Each number is 500 + 25 x the weight over its row's rms, rounded and kept within 0 to 999. Layers, rows and columns count from 0. Numbers have three digits each. The size before them is the row's rms in percent of the matrix's.

# layer 6 MLP down (transposed), 3072x768, rms 0.0295, rows 1434-1574, columns 240-287
099:513506516499457503494535481484515551531452513498451495541532497466497465467527508510480497498481477539478518506491518487512491535503473487499483
103:478474523466520482518516521497525524475475497481496545461460509519448506504486478468509485502505509512465490482431492510478471542501547507517505
103:517523473476478503527514528507480476490514506457493497439495510507509502486505470466512518510497485506534548496563511476530563495492480548487484
092:535513531508518499492539498493475518480519465524521497478487505507543501497514531496484501453570482516513504461495492496503502515531494531480488
089:505479483537498480498530488527533479487460514469516484483492513488481520464500553505502505482465512484476531491502526476528484480467450481512543
112:514522521520468445494480511538508472499507503486535496496536534517547527484512496486493469498513451529499519506483493465536491489526455499505527
114:535506459525508500504495514536477504510470532514526534537492521474480498527529527518542508489521506498506507496505490519475469505489521492496497
108:490544481511450534511479510552467499511480479509522532539483491486488527492530500467470510517510487504515506491538504486485500484488409532445535
103:511527500495526515491520506449486487489484501561509507473521531484492571532523487490478506495464491510516504510445453501512497505519524466532473
107:455513536486492539502537530490478490469491520517483490482485497470500493482567533539490484518485499503533501498505520505498495469505541527479500
096:494493498490502543466471493496521492516446525494464492506489485524514458490495476545478507467460489511464480480515521493500510508518509478512514
099:542486482499507534556476465499515478495494517496550483471508476539496494510541470485495530533489534490495547502479486536503478526484477539517471
100:498513496512473551497488504512474490486528472530499527526528534465512514518514495532459529481499482484498505500506535495489497465503510573493529
108:530542474551518495532517489496518526541523517518508490541495469509512489458494510526523484457461552521510463509487509464491485516455528494487515
096:536520515474479494500529538498521493516466497488497482492504470505474518555518509521457478481517513475491520483472506486495509510478499488501483
096:493559539509447519473517510511471508522474507472521516503470485510503539494467508510473544520490530493458478518480500548528509510498494479474507
104:521475507549500511487539563508484518502466523477449506482497505502478470504481514532478516488501465455490462544461476559507480518441536489481471
102:487498528520486537527482527474461525498537520461443518528514498456485531533511470502516495534501503499512506444490535525492473497465443487518535
092:492546480512483499469528517519509501549500530503519486449416432473513503489475496547497468476507497478524501470526541476464517491506502556511457
091:511460460522511444519512486499467495508508488518491451475509486509493503551501507482497511463529479511488464482516518466494475514494487510521513
112:503503484472478521505527470536526528489505517498525498477489475492550513565506519503486515514516475476505484525480469505520494531505486507520451
112:471493535508507483479499506530422530489495523498502525562482498477491480489489500525515499486431531500463538477512475512482499482527512464497488
089:569463472512536488495493492519505498420519476486481489501561544476534504516510508567498478452514463503444488520463489477493520506518491519466447
090:511461467516476515490521512500561463446481518503512534510470490526545500461539522529516516484550519516478560492532522481510460467502472487463448
094:464495515517452494493490495492517519472501510450534494530527465509473499493529514534505474517504542500468521512488498440477487496501503533494471
094:510508492481446511513518504517537545524498496484483497470495493479498521490507509517522540517462501526559476472456517518542468463484489575469484
102:512513521540489501458489511550537535499533528512464509424467521481526450507445504534453483531486479521504487512490535465510485498515488527525530
108:471473515473533523500468447503522451504442513497504505504493510461488516482517454482529512490540523474466519475503485506510479508497495532521504
101:483537521487484468509508497542569503505519545452489517563510490550528491531536536477488522479503506527493516496477547529499458491485495508463495
110:482487550493507503484476473478548489485500481517508512464514458467481468479503528502489473515495530530526474506486470453525482552464510473516454
104:532507511510476488491522514508556508511528511497460502488500509540461496486496533543520506512503490477473509483503490470504463532491517445493482
102:506517448487462474534492494501522510481505484512520504517517497483514464516497468469467519506503516487484496493503490511470492494543525513489498
088:507506513488504514472508540493526466503488528526523508526532515433487471479495479442510517539496520488508509495477494483475467508487487500491461
102:515480454521493505513538526518523505523490466518475561498518531506480504478490514483515485476513491485529504474502517475484443504491492533475483
091:513456509483521556515514495517536502500492507492467501475499507504507483497521461515491470505478512476492472459529516501518505496531507448494530
114:467493490474487515530492487475519497512507520472482479505508488482494459470482475505521513501504493524494448498455521489499529514499441505513498
108:509473506516489496489490521543535504477499474504440507502473533532547516492466545493516524480448530500518521488549523470480502513546479534468445
099:485478544473471477501523518487520476529493453509476453526475524483466488519515504526555479505498514462520458484529509490528527467450506522466521
095:505498517510509486465539485501474508428503475495548465503506459480541484462502511491502465485488501473472530461533487482456509481536524486503498
099:521511519494465512520483526478532470479496521505512540498524523482534456508496511493484471493456500490495473510471504534546474490487530512528487
102:498501511502487569513464502485467476452558494456499489468520537474540550513545514487488487509504499512491500506473540497521505474491488497485437
108:484526526515505482470475482476474490527490475478485512473438508507492521492499510484528487535481461511483525499459544498493519525509517510524524
093:501503470504509515517474491507536534490520491493533468482488509491497480535533496487532512483478509504488501478485534506482491509482489509539534
104:479540523495508507528536498465511506494522454523462503550481499543506514500515456535501507508468517515497516496541491496517464461485522482543431
101:492528481516482493500455522513536516480479500547476549494518531531493548515509505484489502477510523484481481508520516538520513471490505517499507
107:447476533481499454476480489531519513522509468508516463513543529489517507521534514486498517511521501485542504504480576507521488500505489515513522
092:497508512518466511524455496475473471520494551475546537494492498481490504516518461483519481507512517464509505535485491500536493512511503515503513
096:534489530468479460485481480498468530513533505465482491474476562482463499470448480491472482495491473515552508505494527497468510502491483473539459
102:532486557503488513501478453483545449512465521505535505496469494486493473515529459518504460486532493470483522552506490484534510515511497528506497
107:474485458496506472479518527530501501506526495507501511471491485475504507480534523491525508522535495511505518484471479477467511498465504535511538
097:469514529514496508519504501507517554430466508496474483506517517501489527493489479464477500486515481541517489548507533520499520518550464509521497
108:493510476504515488547462505501494457535505495492536450519486492489477531514498487471495488534449465482510520548545516479528485478501493502493502
096:517506475473508479519521510521499472496501524496500569465531573516512519531520529516501535513508482523498523524503457492484506502546478461481476
114:491530531498532488511485481473526475522478461504498500517497509502536503528466500527489485482482460558533512499531510495515496501532522474507511
102:505486483486517511488488541469469541480498457495484539500496505540565551511509519461505492481528512486477490480523540498541495472502510510478505
098:495469514477474463434528500469540508526517512501466484510490526484512514465495480493516497503502535494522514487480467529540543543504520524474494
110:495444501496493483422479493491486498514533487493507510488539519527462453487512494465539499507505477490478505466496510492487546480513484446459487
104:497515536526415520492491492515487447480491495490491481492502506525474510539508504478493520556515528511513486494462445468504508465458512464464490
097:487488522510498485466511518536502502520484531457499528497542502439508518515514500509510486530451470514562520532508508515515495475493487478522524
112:435514528450499518485483516481494496527497540510514445487496472470523541493487493497496507475464502462485480521454554486529515482488494511476521
116:548540517505539549464461522501486475517496490501539527560530516466502509503523506514473487447533513515492539539492491508554497494518456494489527
102:529520506509515505501483489496556517506555484470456487522511493519508473490495521523496505548530489481517459527472539490480501473508493497471514
097:532517472517505489526469503496526502489506483488459502509507559481529491488495529490518503494455503483484537490542513517505491523501505453523514
097:481465537476510481476507469472504500432530513460538560505491521530488503504500512520486510491490563509554494486489514510503550467478507541465471
111:520514491481498474504552514518508493476488478489502479527554506531494494534461502485532490478511520486498526481489507520478501464471518483512475
105:487506538504462554506465531500477453468503531493495501508449512469493478539505466492494524504492504497529504530476460462505535530540492480451539
113:514518504460491497515518498478529548496509513507456466500494531467495490486479493502541506496555495540475487526496464483457571535521504483519523
092:507465527542524498489493442492483529442503463509488493516495478461491493532543507488487528527482519563500487510505476489509506481506507532494491
099:489523487482498534487502487517492525514506511505465489487468520497497522492477503508518524465527521492509481457532473450487508509470456438524490
116:484501468537511502439512500509486514489478488475498496490486528499501481542480512490467498507465528458492476516473477506541505482522476498494499
105:539550522477489543506469504499479510490538503461478500487477484504487522468482530482505470488494497490526458492532500454498464518510508497503540
098:465517528547499484498495504493501509516490523490481512510510505480505469521526526503464481466502528513473492464478509500505497475491476476501511
101:494437526488495459439483503493507510484531531523467460500479489491519509495489515491548477511498511502530486482511486478477500517516483502504516
099:513468462501501546495479548534502543503532534487456525503534489477561453508510491553464503527509500477485526539480536499479465525488520484489518
092:523496518495476492512501544500531500513473470510499522541517477527462507500487510518492504500505515519513517494483507520546514501488540531442469
103:530483497478568466530498504523469488543483515475502533498466503451508498518527534465543494473520534534498507538524453499465507510526471469485455
088:514480444510494491516479473484474521543518464454524479528506493493483551527442482513489544504518469476517486474497522529496474495499484485522481
103:506463501527453498525535490543467511550527490510521492500464485423526526455535494531521521540470534483483467539525471478452518484477506440494524
092:495503459489477450510491528531530457492486503532517498485502503495502530450532498483484510511520498507539516494507476541495506502514464556526492
104:519515463502495535522541476489534454497500460524488508504508497512486452493498468516447480500534494505489489530512541489505519512464483547532532
089:494519487554511539447503477526542443504486507493508475505501511520490465481481534482525520535476533506501509534517502463492486507487490510531519
108:523518475481524496485499501486512538442490515493558502485509565524481512519457508492487546448471510516502464514502471517492512462533538484545488
099:479555457470431495493532530499519491536484500507505519508502504485460465438463500498496502529501526481509503481470503507520530473512500492507491
092:522523508501503501558485515518544514515510464523443490468530514481556471473488505505509501530487527474480501522545474471457514501512478491477497
095:542493522509531467460524500507497475453514486497501472468487525523523502487519495505486544474484489472529517555474547522478485463529549547486455
116:485501535492465461453503473519496484496446468529477503489485457467491493520484491539505456490520522492476536499522498543500496504525473540497476
107:492529489502483516525506486496501510497549484516518495460539484477490467527544532493487445532532439540511521496477480481468466478505499507515520
098:485476534560463537474495500503496509545469501477495475499509474482523494520463496535517514532512489495529487539521502502491463532509517520520489
095:496505519483439496439490492514495491540518537509463479489494533449528530482514506462480510542497494525494512544525489515509488522479515451519494
090:483506493479493507525510516538509483493518524483525499445577497472524475515494530472502507499476522544460518469458511489535525534464512491539529
103:501524533497534515503497465527482494477522490489525476496497521499516516510504533514497538514524524460523496524484487491521507526510518474521514
110:506451551539509493497486493455486472540515506514514453522498549489495455476513482529490475467565514518478531572505488457502557482495498480500531
102:552502499505517528524471508461472490460500507492489484501499515510500513527476544498535528483540490514500466508467462486493472527531496480508451
103:491516519512485512522469540493490473507504454502493495533473465479489516457513470525483510497487521528476500447530503517509542532477491500518560
100:484442580504497469473496530477558491493496522469546507456517542486530510504542469555503494461518523480500482488528479516513526494503489501512509
106:467477463478509490528506514468486484497459449501466529503494519511502474513472486491470518503502498487501477470494481471470476454504479525514506
090:501473497540484467479504499497545505509499478477492498503535469518485472500478466487524515514488504491490515488495501515452480528498482502470504
107:482456505472519581505513520506503490474530487502510458542482547483481472519479492530477492488529471504506495500509513487496501457504498457479475
096:524503506505518491501507506497476516446485492490496478517536503501488477515490517530493493503509518536549463486496512538482471509472493471458467
105:547518523519488527423514536496501512493511491483485480524453478534460437519503518446503518509502485531460479494526523502476492521494489507497479
106:518522535475479487487497489464507535521499507493481540489476516524490511513519514521489458460469487508538492512512516506546486525503490526500516
104:467489532526517510501436468496516516466470532475446508526540492524462487457464483517531459466492525538499516490497492503479471481509473470493466
098:509540503542484530519510517439558534492532481514518568492482520493449462444520441513501486494487467480509510480513559487536510496526483507463496
106:521513544499513511540495443478477505487487517477437535475495480497513489492467484527496457496516483511508486496455519495501487492495508492538529
105:457512514461490517506492529538502438508478498479485482493480493532498501469491481451515542508502524494465503483494493507504522485507521503483516
100:555518474499528438480497517502546510528488492496497476509499524538534537512519487495500473451476508506494537481504423529519519458511503484469516
096:476497519502509489502516505493484517498518481521511493505491542489528499528493531534562473496566460529480502506482490520518508512508530468537523
115:512509534494499515514500494518504520489500540475507507489499501531484515473491487520453519498509467498502518493518468498502519473471468500488510
111:511502508508531477476489472533531506530485509495477480502549494493560527457481479473504511474468501446500543508502499527524477523540468468457539
101:497504519515508489430537502509503514504523462517488523529483480462488540469501515485459471542444491463546451456493494493484511491533512535487499
106:484509489471506508493486482518519544496427531485518490536530516555499494500463525506488507504467484483535496498481525503495484521457517474530500
121:487508509473498505490516496487508476518482494508500469523496468482480478514510510490521501465494458522504521481493505528511488500515519533461458
099:533483509507491496532467493471529532496521499444476511479482521489479477517506521525504515499484506463514480531541483488459524471516471542523489
093:516464489518495570506492480535538505536535506474458478504480489486543473495482456509452494512524484473469510501525481465527526467545503526480511
111:501537508513469476515508492540463517462479532489493441506507477472480514500496495512485500540525478492490472494487494510524509478487536543506505
101:497520467483490487485565542478497492524529483512514490462472523531488484447501508528488486516503459502507493513523510512558527475438487515465491
102:467474506504523528504492502518499516514494546477495520518506510472488507518498472491481546535480503536519478544474499483495507471496505524490495
089:483488497494453516464517507496508521518514538506479519468536494455510566496524483477477510520514469477564488503488533485487458522523529467470491
108:503489489499533499532483504506503503475487485495532468498471510458550529446531472515487522509491518481483454434508510480489478472507549486504504
102:480540504529524535495468483508540505504551510512489489514476508494493482517549511473550523502500474484511549479546499515533485499509517493495506
100:486547503493471540516521489484539512510499481518483531490507554498489527515529485537475489515477521486486483521523486478497474485481501474508524
096:502527529479523500503475506493470503478524531508478484470507473467488522510541572513522482468482486482494469507494506458502503513564481494467503
093:485507460484555492535478485522497506497475517562486531492490493481493521528512438540520517473493503525479479507495539540501443518531485491497504
090:467472527515508521468520478511536498508498461544522499536487489525530487508465476513508490501474527495488491494537499454506542436497514485527495
105:482464507489528488484454502490492507447522514519517512533472479502469523522510541505481501513481497506441513536508515546478526485471517576517535
106:434495473503496466492515495495530459480498495465481541506527492513544500493558509467477496511461519550532491510504518536474507530536413479480559
100:479483489458488507467554505508516508476507497478532535550480471480500506508532508511483486517553502504469537486504536463476582472512509517517508
093:513513506482495507525495515499477460448499486531483488478490510471508516542522547488495510476509467498544512542474494531459506536516530529469523
098:491482519529464491522536486527476522497470492518504469495509554512485501490513507511513478474513511471494501550496499469499496481461505486444464
101:505483520516496514533500452476481488520506448503532574510465505507486500486469466503536497500526477470543510522488486473495526494495539500527478
100:481497476503467506525526522524527519516508527475479514521473478489462484541486513500500540504532512498529525493524521490417518488455486522490475
095:477478471490518522493494509458479508480487491461487483517491473454536505481493462491526504486511550502535489532487525516502478450498515537456571
095:459435500517483504510523502516537531532501488469465490533557454502483472521556535492482465483469448501494496475515533473549512492487509529537522
110:513466493535494514494501533509537487482490537498528538492526479487511505458494492489521499541475520474476487496468464503457487466510521498485467
092:488529500531540475473492560466498448492465473547496465511511497499533501516524490511510544453535488490506510471511468547532576513477484470489520
098:511477528464500466476480500479486501496516479492506501513493571513510524498507498502439475499426525517530513508475451527472482455502505495516475
102:553528493520470484559507495478443487513454464521436476525524463514533504469484517472496488456518484520488493507516546480510479497507463444486545
096:487479480497528564469491460493486508450449484503493504500515511522516531536490528499497481474532498515489519479497441469503498547525511528551507
092:501537542496521531473508493504512499506491495476471544503541481503474496521483495441495519500520547501525492484544485469524504527479514512504489
089:499479476466512479536504527492496512471502493477455540526540542502508515523462498451483508497456492509501472451485490491475523485467479495518529
104:517519453494508459495544495507531508479510471492506540525478459475527450505522563528515488518423462490498471484489464506487532495517490504530498
# layer 6 MLP up, 3072x768, rms 0.0316, rows 1435-1575, columns 240-287
104:510484471468515502482530458477519479489495508454508481496501505480488503486519475483473509489510519506496479493504521509484520518515476539489501
104:532481514478539545481501465489493501552517491527469498490449473511524487511490496471475492458448509514559499515490513529523465512480511538486517
092:532510522492514509549476486544535517552472530496508479510501534497463503493511527475492546514436480516491503501529497500497494463511449513488534
089:490537510462458538491519509565488469567531495520491492516492488532503508529491502448517503534466508482518514490505536511500553500473540473492510
107:480511461510479512512497486478488516577506519493449521460454504501521479522501496554513480503507491475475472461488520496497530498455516511511457
105:539509498441485510501454507475487535508477520487511535502457510489551483497519512479513511562482439539480482459480505502549488503518498488512515
104:509529458547482542487456468541490500483493481465527502466498516520526523524496492467516507509482525527495497498487494506485477469452488456542469
096:475506492511502497511532473485490476487467493498490513548492501467521468505544464464484496492459487474496518505515471534502489508490541544496527
103:507527460503492510497488501460500488522505503495483519492480516514494488476501495484466480529493544493475443491481544460505512512481509495494483
098:532503470502529533569531499513503539469550534494502466486479491500535480520536501495479492564518490514512517520494503486473475491490553479512483
106:538501468483451506531491506540464471528439537508530466486512474473521486515516496453472544550487479535471510501484517497514480487495495524495504
093:532467496496444496483492492496468482488478547481515529499538507547518490482529489512469474501500495504510507526510469489499483518517537471454531
100:543492554487516543523493489538515506540490501530494501535454537455541531495480495507471504545501476530474491480570523496512525469493497461531500
099:555480498545484453511512495467539516486518499504533483519435484529500516479457491476476516559497502559549506506509486452488538501465496524503539
095:510459451523537521540474496482514489497508479540530473511509499493495483499537485482493499508477528491524520496495505501506498506497543472488519
101:524504492502517461473517539530449535483494545469477495495509466509501516497463497517483490527506502501555504516499507545485486511467506515473527
105:503506512508519530457508488473464496562500496455512523482449499497473529494513453524515484510475460453494481481540524518496496488489496444488502
092:504489541507498513527516513495452489461520508514510489508551578536502523560512438483495512549500539532511516483489510516462541482462502482504524
093:465561467445458526516467507501524519451500538472535542590495514515490521496482536475442565523482487506472501495510513528494537509472491507497503
102:485452480515457519507484510505507494474483515490495496524466492537497480507509503511488509512504464498462491490526464509521473575554501537483509
104:484502474475470483545491505517483526508523531492543486530511444506550499485479520490471507523449512508513468497531530494463507499476541492468519
092:453518506526440515485516517492478468537474530479488551500436475532491545475527510489491543484476463551539517481508475516499506526494510517501528
092:505496534507503498538508521492516538562505500477488457520541493463520490544520502508501499525486527500523482514491515513492490521458562490477567
097:472496520508503558502508477507506461513495525516507469483484519492475541527483474489472510473493497499540526458508517513515510506480482494506494
092:520492491558511479475535480522520506514480489497536512508486523500482519495503504523494511469502521488464483504587538482519500521529485514487521
107:485530491476476538490532538514488495486478500505495444527491462496476485475488492510462531534478511509503492513487492531513472487502473529479494
108:521490550485499524467487476499459507507490441522479478529464483497497480490476444540446502497491480519493496488540542501470520544498525497498499
102:509512475510458507481509521445490517501494518474508519513492484505481498509474502516489480504503440510510501515496503515498556509480540476530520
100:507504482529501547525473520475512494513511506495514506523522524485489504485517529496477492485507525505542490485535525474529502549510520509521502
099:554504516467481518454454486564472511503510514520545470481451508524512439502509494505467499496453522499508502486569491522472490488490544497494492
105:494506464498487520508474504489480549460539497516513522526498508512501496502495502501441536520500501525490469507478517528471525518499478512477481
094:502475468515482482507515437529512538508498534449503471467455503518493524539518493473518471478495460533516493507508479500503533472509494551536542
102:491510503449496507523535493493505497514501509498483490505518518485480478493506520481497523499495467533509442528544503505480509514462525501451468
095:478442453507448490500485489531477509526507538517512512509498507493497491479444508533497482471493490515534487479515483525483538515495495558559500
115:487464441525462493539507462488503522525472518557497489514465497517514468470486502475542526488513518564469475510488486508513538503487472482525516
103:502454547498483492503479524519471500503481510488453454508481484483538493457468502482516489501491493478512476464499516496526477501484531486448482
090:533559469537521538495509470475490541503470578492508532481477474483530514507537486492483492517534482532518502510531509517513498555461521487480473
096:511473495498469452515474478530473502509488503517444516481472535526494534508482511477503509486448481492459479504455531529540466541430508452458480
098:499533465502466542498463475536465517525509508538525496513475454468490460508485507492532468509470488500467505504528509466475501500506543459488483
105:481469491520479524469489460468477518483524518514464491473487499467492482474481541483508499492456479539544501482553509508480519508503484479500518
105:501448486498513477510517466521518552543435467557521507512470498494497485513529521478504564513484513523484475456505542482502507495496556469514489
096:492507539522505505504467556516472431514510528474466499544496479531495493468475508477474505495506532496533507502485498512488490491505509480512509
108:530492519473489550512490480492495516496505540525505533517491528493491466545455466536498533503441448529531506431460537468476482504513514489476469
104:498473484472491473511510541500443490512485513485490480529497513520497496476493494492510469508487445451509527513513521507497523505444483540528523
104:512515507526488498474492511536544472503509540479511529505462511523540488519540511517500510515494540508447448516502489494498488501518532490505472
096:531448501439485447493468528489504501521513461502492480541480503468503490501468522507498485500466478523497511462507489511530519493518512490478499
098:523531490506479555496482528548504456493496484489545466521479499506463512530486520523459498490486496527475513466514497477521444473488482540504478
100:530452463477485530503463498511497513485442503477581490491485501476507514530484537540506524516452522474518480527494515497489514530493508484487526
104:526490486498517486494463474504508502529485549460548499481446538477474521472542524510525497481531486522475466511527517506541533557477522480497514
098:454484454474529484480483500507440514502516516506508464505506432461506487470444499471507516477499505464538540477492502480520546551500547470508523
102:470486448489468506513511521505519509516454513501508522482477437469457486506518480532505532491484495504512465514505550456497510520450535504512471
097:539473513494524473489493468506543476561552529479502502511520492501495516507481500485532560482504546473518515505490509474516496512527445497466511
109:495489466488526511500465505531520447499480523496494515489463469519534472494504521497531537468480501496519508492517535494479500525501460492459525
104:566536463456469545504456496516524515462526491505517481500503486511482501506517522480509516493445442543498502530506509475518471490470516495508541
105:471504432519485506521518487545546537497464517441468539529479485490413537483495543443512517486446515549497450485493527496476563528523487479495485
110:492489485482472486478423522473452517512498502483510516488496509496465490498521494510587507481461478518477493476527532509485487486479464480473481
099:517475468497501506471529497518480531537511501486495489477514481522533476487483473514493518488494489516503548481584546513526469500508524493511518
107:488489501506488540484489485509496520540511530511514515483516530503490471503549509521507540503466482509482553534483502516513549486502500518512508
103:483502485483479515494482534502483494551469546525496477532509531530526509506438491509504519532469471523507501504537523494495509496498508475495534
104:514512510539493516489508473488523538522529483483507451468483461516529470552489508516493538509479478479511491522467538502500526514428517516498533
100:488467504500496557562524484491475509518517487495511530519485461445490489535544500512512470506530500475516477511535525506488531554438503502508512
097:509491532531481508542466503527496516507505519543509466519474454529507505478479452515498492475506494481470424544486474529466497484451511519504465
099:515461486521488512550451513501494511532522518511508457545523508472529540503495457491474471506514488468515488447581499526500496514440523455522578
103:548525503493474489515490479497464543497493471484457478566482515511507457516487502533525508532466504492501482478532515458481501517492596454502446
105:499486469491451536549459472489501519477494521502530486495494492438485494490546525471499522479475485541500484448466541466497470516484531474457512
109:476483470522472518527462513547452478539502477480517501481493494551519485488465503486467523505471480480519508464509486559523459462478471502435501
093:505501463492487534490478485497469516507520463506490462469545495481474525514499512481528517515498508473479483474483477502514484486491484508533509
099:502437484491470486504475511477471495532488522473531488486478452450538453510526480499502510458521532510506492516500514489539508461482495516470519
110:499491494531483467463483473506473523514457555503490484533489495479520519471496483475500495519518531461472460504505510484500548528520494544509482
103:514518496502501499547447488481502450515482484483522443543513493491494484520512538513482492518486516484483509513508500507488524472480496502477520
101:498516453486460496489504535551541507498519511531486514497524478489514490478458474493511526505551481540515491461530510547511494525489542514486446
094:518525473498481563488509500526477501557496514497556542456512534514513540526535476494454562476482498511506471504470479554459464480458508473480475
099:507480508500491505465501491522559514513483493537499465549479473514511476513518515479477526544460497545453525503510509502442504512507526535506478
093:568482484524488483524507467520512449512512523499567453508504539465496496540484493498472514521459449530510543484498527519494510523516489461532509
101:487534458506489514509480484505469523508497488534509522497470478478491488491517501485475540492468507493471502498460534544462511513492514517500524
096:483483551491487518511460495503517506461480574556519470475521504513495464504524504497476527507486509504493523491489514458487545476527467507481506
098:505521465500495482513465491497499541507477524497484493526461499501498504481490549453505491513489481513515485488489489527495548514479515519494550
098:504478539501482521490483535535510517475452488480490491486527472501467491511458501499502518489496458541513491487500540492468477519500555451445520
100:516472467519472539453482491505450505530451465482496482496456510444475476548483536503538537539464498520496484493469500499503477486511495505549459
092:489494467492479479503498510438450533503517508518517511529488501528524512521534532565523489491505496512480516519491462541460553537485514486514507
109:497482490520473547550522506508479466502495516533486504488500475505488483520454483483474532500474516526501514528538463502506504494486505484507493
101:539483504532515499540518509528488515514507494455531509544461514475517514473483454519514478470508515499501496542501529529505513499448510490512518
095:510426482477497477523512530517548526486483531527538510478500484507503469505528545486522498502514494505507536453472494493504521498442534463553468
092:472470519530523533508470508503500509508489553487511522534488503501501506525472488501472488510498543481499495476499486511496504526464455497478494
103:494482459557472497502490481529506494477498474456486514507510471481458479509507539508506511508499463510541436548497506473500530500503513467500485
107:514475497502525487531504517526492515493497493461489497497503478537432482495526484516487525491472471488476504456541492522473573468474470506489526
095:512524513483485495470500527527505481524524516510488547512462522527517536460518497530488531500517457477500491486506520528503522496520501468473523
096:538499526516502498540477523463525523467506508504500505500499503483539467484484500486514496489481505483497482499495462526511511520498504521465502
094:534491502535476493473502485470493501521515452505509499537516472524498513455486509512517525525517495455480494501517528465469529505457522520476497
102:474463488472469480470488466534495495551457473510486544510514489541432529475449478457485510479462497522481470489506535521510515530497479512487509
106:499449512466517529504483487558527509461456483510484488502522476504474511531500492497489535493469518511479439447508496495496481529498514439465473
097:504515486498482543532480483492520483537504494546543507527502488480493517506538460484471537484510465511495476484492487487478492530538519475484505
097:493512490449520500454516471484503472480476479517495455512415477532508527542516467462563511483494451551492489490518511508491493544516522523527517
104:496486459501524482481493465544493501578468535486486465520518494479484526481496524479542492507474480548498498491517532472500513509513508474540520
105:547507494551508501473508467500513518482503559518510504519479465494505509505484495489470509513470511468531460533492493472490551482498524502477514
092:497522526509479486501510494514550548493481505532546500490441482495511513501516516548510492534525453523526518519514515541497520507510498495496506
101:498490502490485500504437506530494512522461501489484494447532500460449488504499536525489527508466440510525481473513527506478501529492490494532513
097:546484537514516507480493513482483551491466535552539538496485524522533489503501520487464525488484511522526526520519512523548477526509503474479457
106:500458445527465518469458515422500472491526489476494491488523485488483543461479496467540486522546508512515515494471510430484541472470536478521527
102:522498450467496491534488483520526496490452470523520519541514503500497498490472520453478504486478495493510515469495501471480494527532555480510502
099:496523481412464515510460498547528545487520535490531472494456485516452478480531500516498503496490482530501505474477491476533526497529544509550522
102:491497531513525518514501500499455509482488483491535471495496487466492506534461529517502512493497500480536489455564507519526508536517505546497465
098:520489514507487486501532503487497555489532525517457495499515455539497549491479538511482489543476456486473519484493530493445554530485467475468482
103:520529509496489524481522511521469511504503541494527451475472532526464504499512516477541508498468498542481523488501496517497542485513481514501509
093:472477475518488501564496509476503524472472518487485500490478462432521487473509490530477525460526478474474498523523516499512492593473486487521478
098:551498452510473458553497476485563519495473497497495526508487511498515546521486481486480495507528504516478502469536504540505506489490525500511494
110:505495496502475529520428549544499525512462498515533498530516509514514466499464460539490493512472516484510512449484519469485484473457497518465497
098:554479490461517465479486450485512504541511514531453471536531534532491496522529512475525501490503510489512532541546521500520515509456472464500498
099:564489501506515510531478524505511535485525502482520440477526532516505510508478498525531525470489477523458497498526492443489499493504507501500517
100:518485487513472523494465499459505494496476504473522502496517491472504508555542513488504517534520506527518488509525470473468524504477489490521495
113:522508519484514457494503504515542497489468476498525486586471508503445472515504504502487536488506490536540511474501526496515488555468481498487495
099:487499501529515472475517528543483480504481500560532513533483467479517560494532521447485502513494487547477515456500521547520491488492507503513508
097:554527445401498503505489503480489505490492530538509461502543475492487551541499510528513499480501435488471528520539509503466477499473515475481485
102:500455531482466479478519520535527513553505524519475464502494480509484504545486521469481513539456442499555436491474506501513519484469536447484484
098:546527493472483501458506525515475527469494529466458506515519453484493534533489524529538578498484461531484484475501527536486567516533493430479503
099:522474464489470510482481510484477496476508496497516487483506464489498494505481513517541505503467484504517470463483528508497468501528476492492510
091:519487520504539535497495540510513582488473478509490529485496477497492485493485519505507501498478500474516506485516507495477514482496512473510514
106:463484495488444513528474520482504502531481488469517486483489472513478488457490540490518500482488521515517490480493507523502527496452478491517432
101:522527529488492539522492477527477510497477509544535511485477483550507527526564471525483502489444473527479535535489469529507514529476527457506528
100:490477527455502504494500525506537465503478511495526462491504474479509516482468516510540514474546491480533504467531548507488555541505493509530467
099:501514513489491493440503464475534497502527472467507489519536528556521497522509539499472491506505517490518507513488494495521487476465505472492512
098:542544516497462532467491500473515513540518505483545521490524487464488533451517498498420497503490540513492494485473498477484478489520520480462509
091:501488452498482482463504498471481528489480510483539492479467496490516494547506515500467496481564507485521512477489507521485499563524467514475531
102:508523500523473536501458489472480474544469504523503501506478498472482494500496511474513486510483485547497508521494549509513496524507489492507489
106:508481466470484507515510490494517512545501495519498528487472505488508476472496533514536522510516489532469451470506504509457527477483482483478509
099:518505474502485494507490432473504531534487518550491514542526442486518484526489463532536517527528516494513509508484477549510495534455553491521485
093:479506479461480465519509533532520541510475483476502482501474492526532462497474479489525536497448464464519516489515486513550485506493516511495517
101:496491484482480524480498500515484505478495447502511515558518480463485482509513557481518517515472503516530506439487451540539508527488497464548528
101:547520491482474575470479515490466474498490472457538441489529486433497523480506509484502541491479481536511477504493506499507496496524524482510510
098:605493464510494451486486499503464471491477523493502483477524507512498467496462513550491522496493476513496509483523463505505492492541535472493528
095:529508506474495504528495500522546518504500482483519527492517517465489500457502505473506521488516440520488505484506453506471540479474475479506490
098:518533510507483492497474499556513509505496513511499502493486544497510466499508501525490534534478478501506528512464520516509485554525505473506497
095:503497479475474536503483487493486485488466501509500501526495510517514515527519454476474469497512504510492458525551527487520491533495484500525514
098:505415503478509541530503490468487495524458507469496465473493479479494489469488517491503480500468518543459491507490517503447481509505554537484488
096:470467503467516534511472460505484520505459503487526487540474474487503533477503520490470488492521492481501511531570512523506578506443511472490534
101:505532480521471464469471522477456470515506495498492442518485482465488501504470546506523484525528499512512472496481469490498522493514529477505529
099:521508490458481479525515473526512520537532540530509499505457487493517535449499477521491487496488473540510491522506499531463520487477502469484519
094:553506498518519473564507469490510474509497531497566484497451469473506507528546494511489503460512460468506504482491464467528511518466497504505536
105:480540510460487512492492511504469492487467522493556533477508497469518485532459511487519543490484490473526495505491507463483524586524512509488516
103:520497544511519448521473505506500512524485477490445531471461435514476533452508542521509503471512503494519501487506509505444490486523493502491494
103:519536481517478504496465525526511502511442508533447514539499492461486516497457537486470481526502483503482495494468522508494525522510506454486509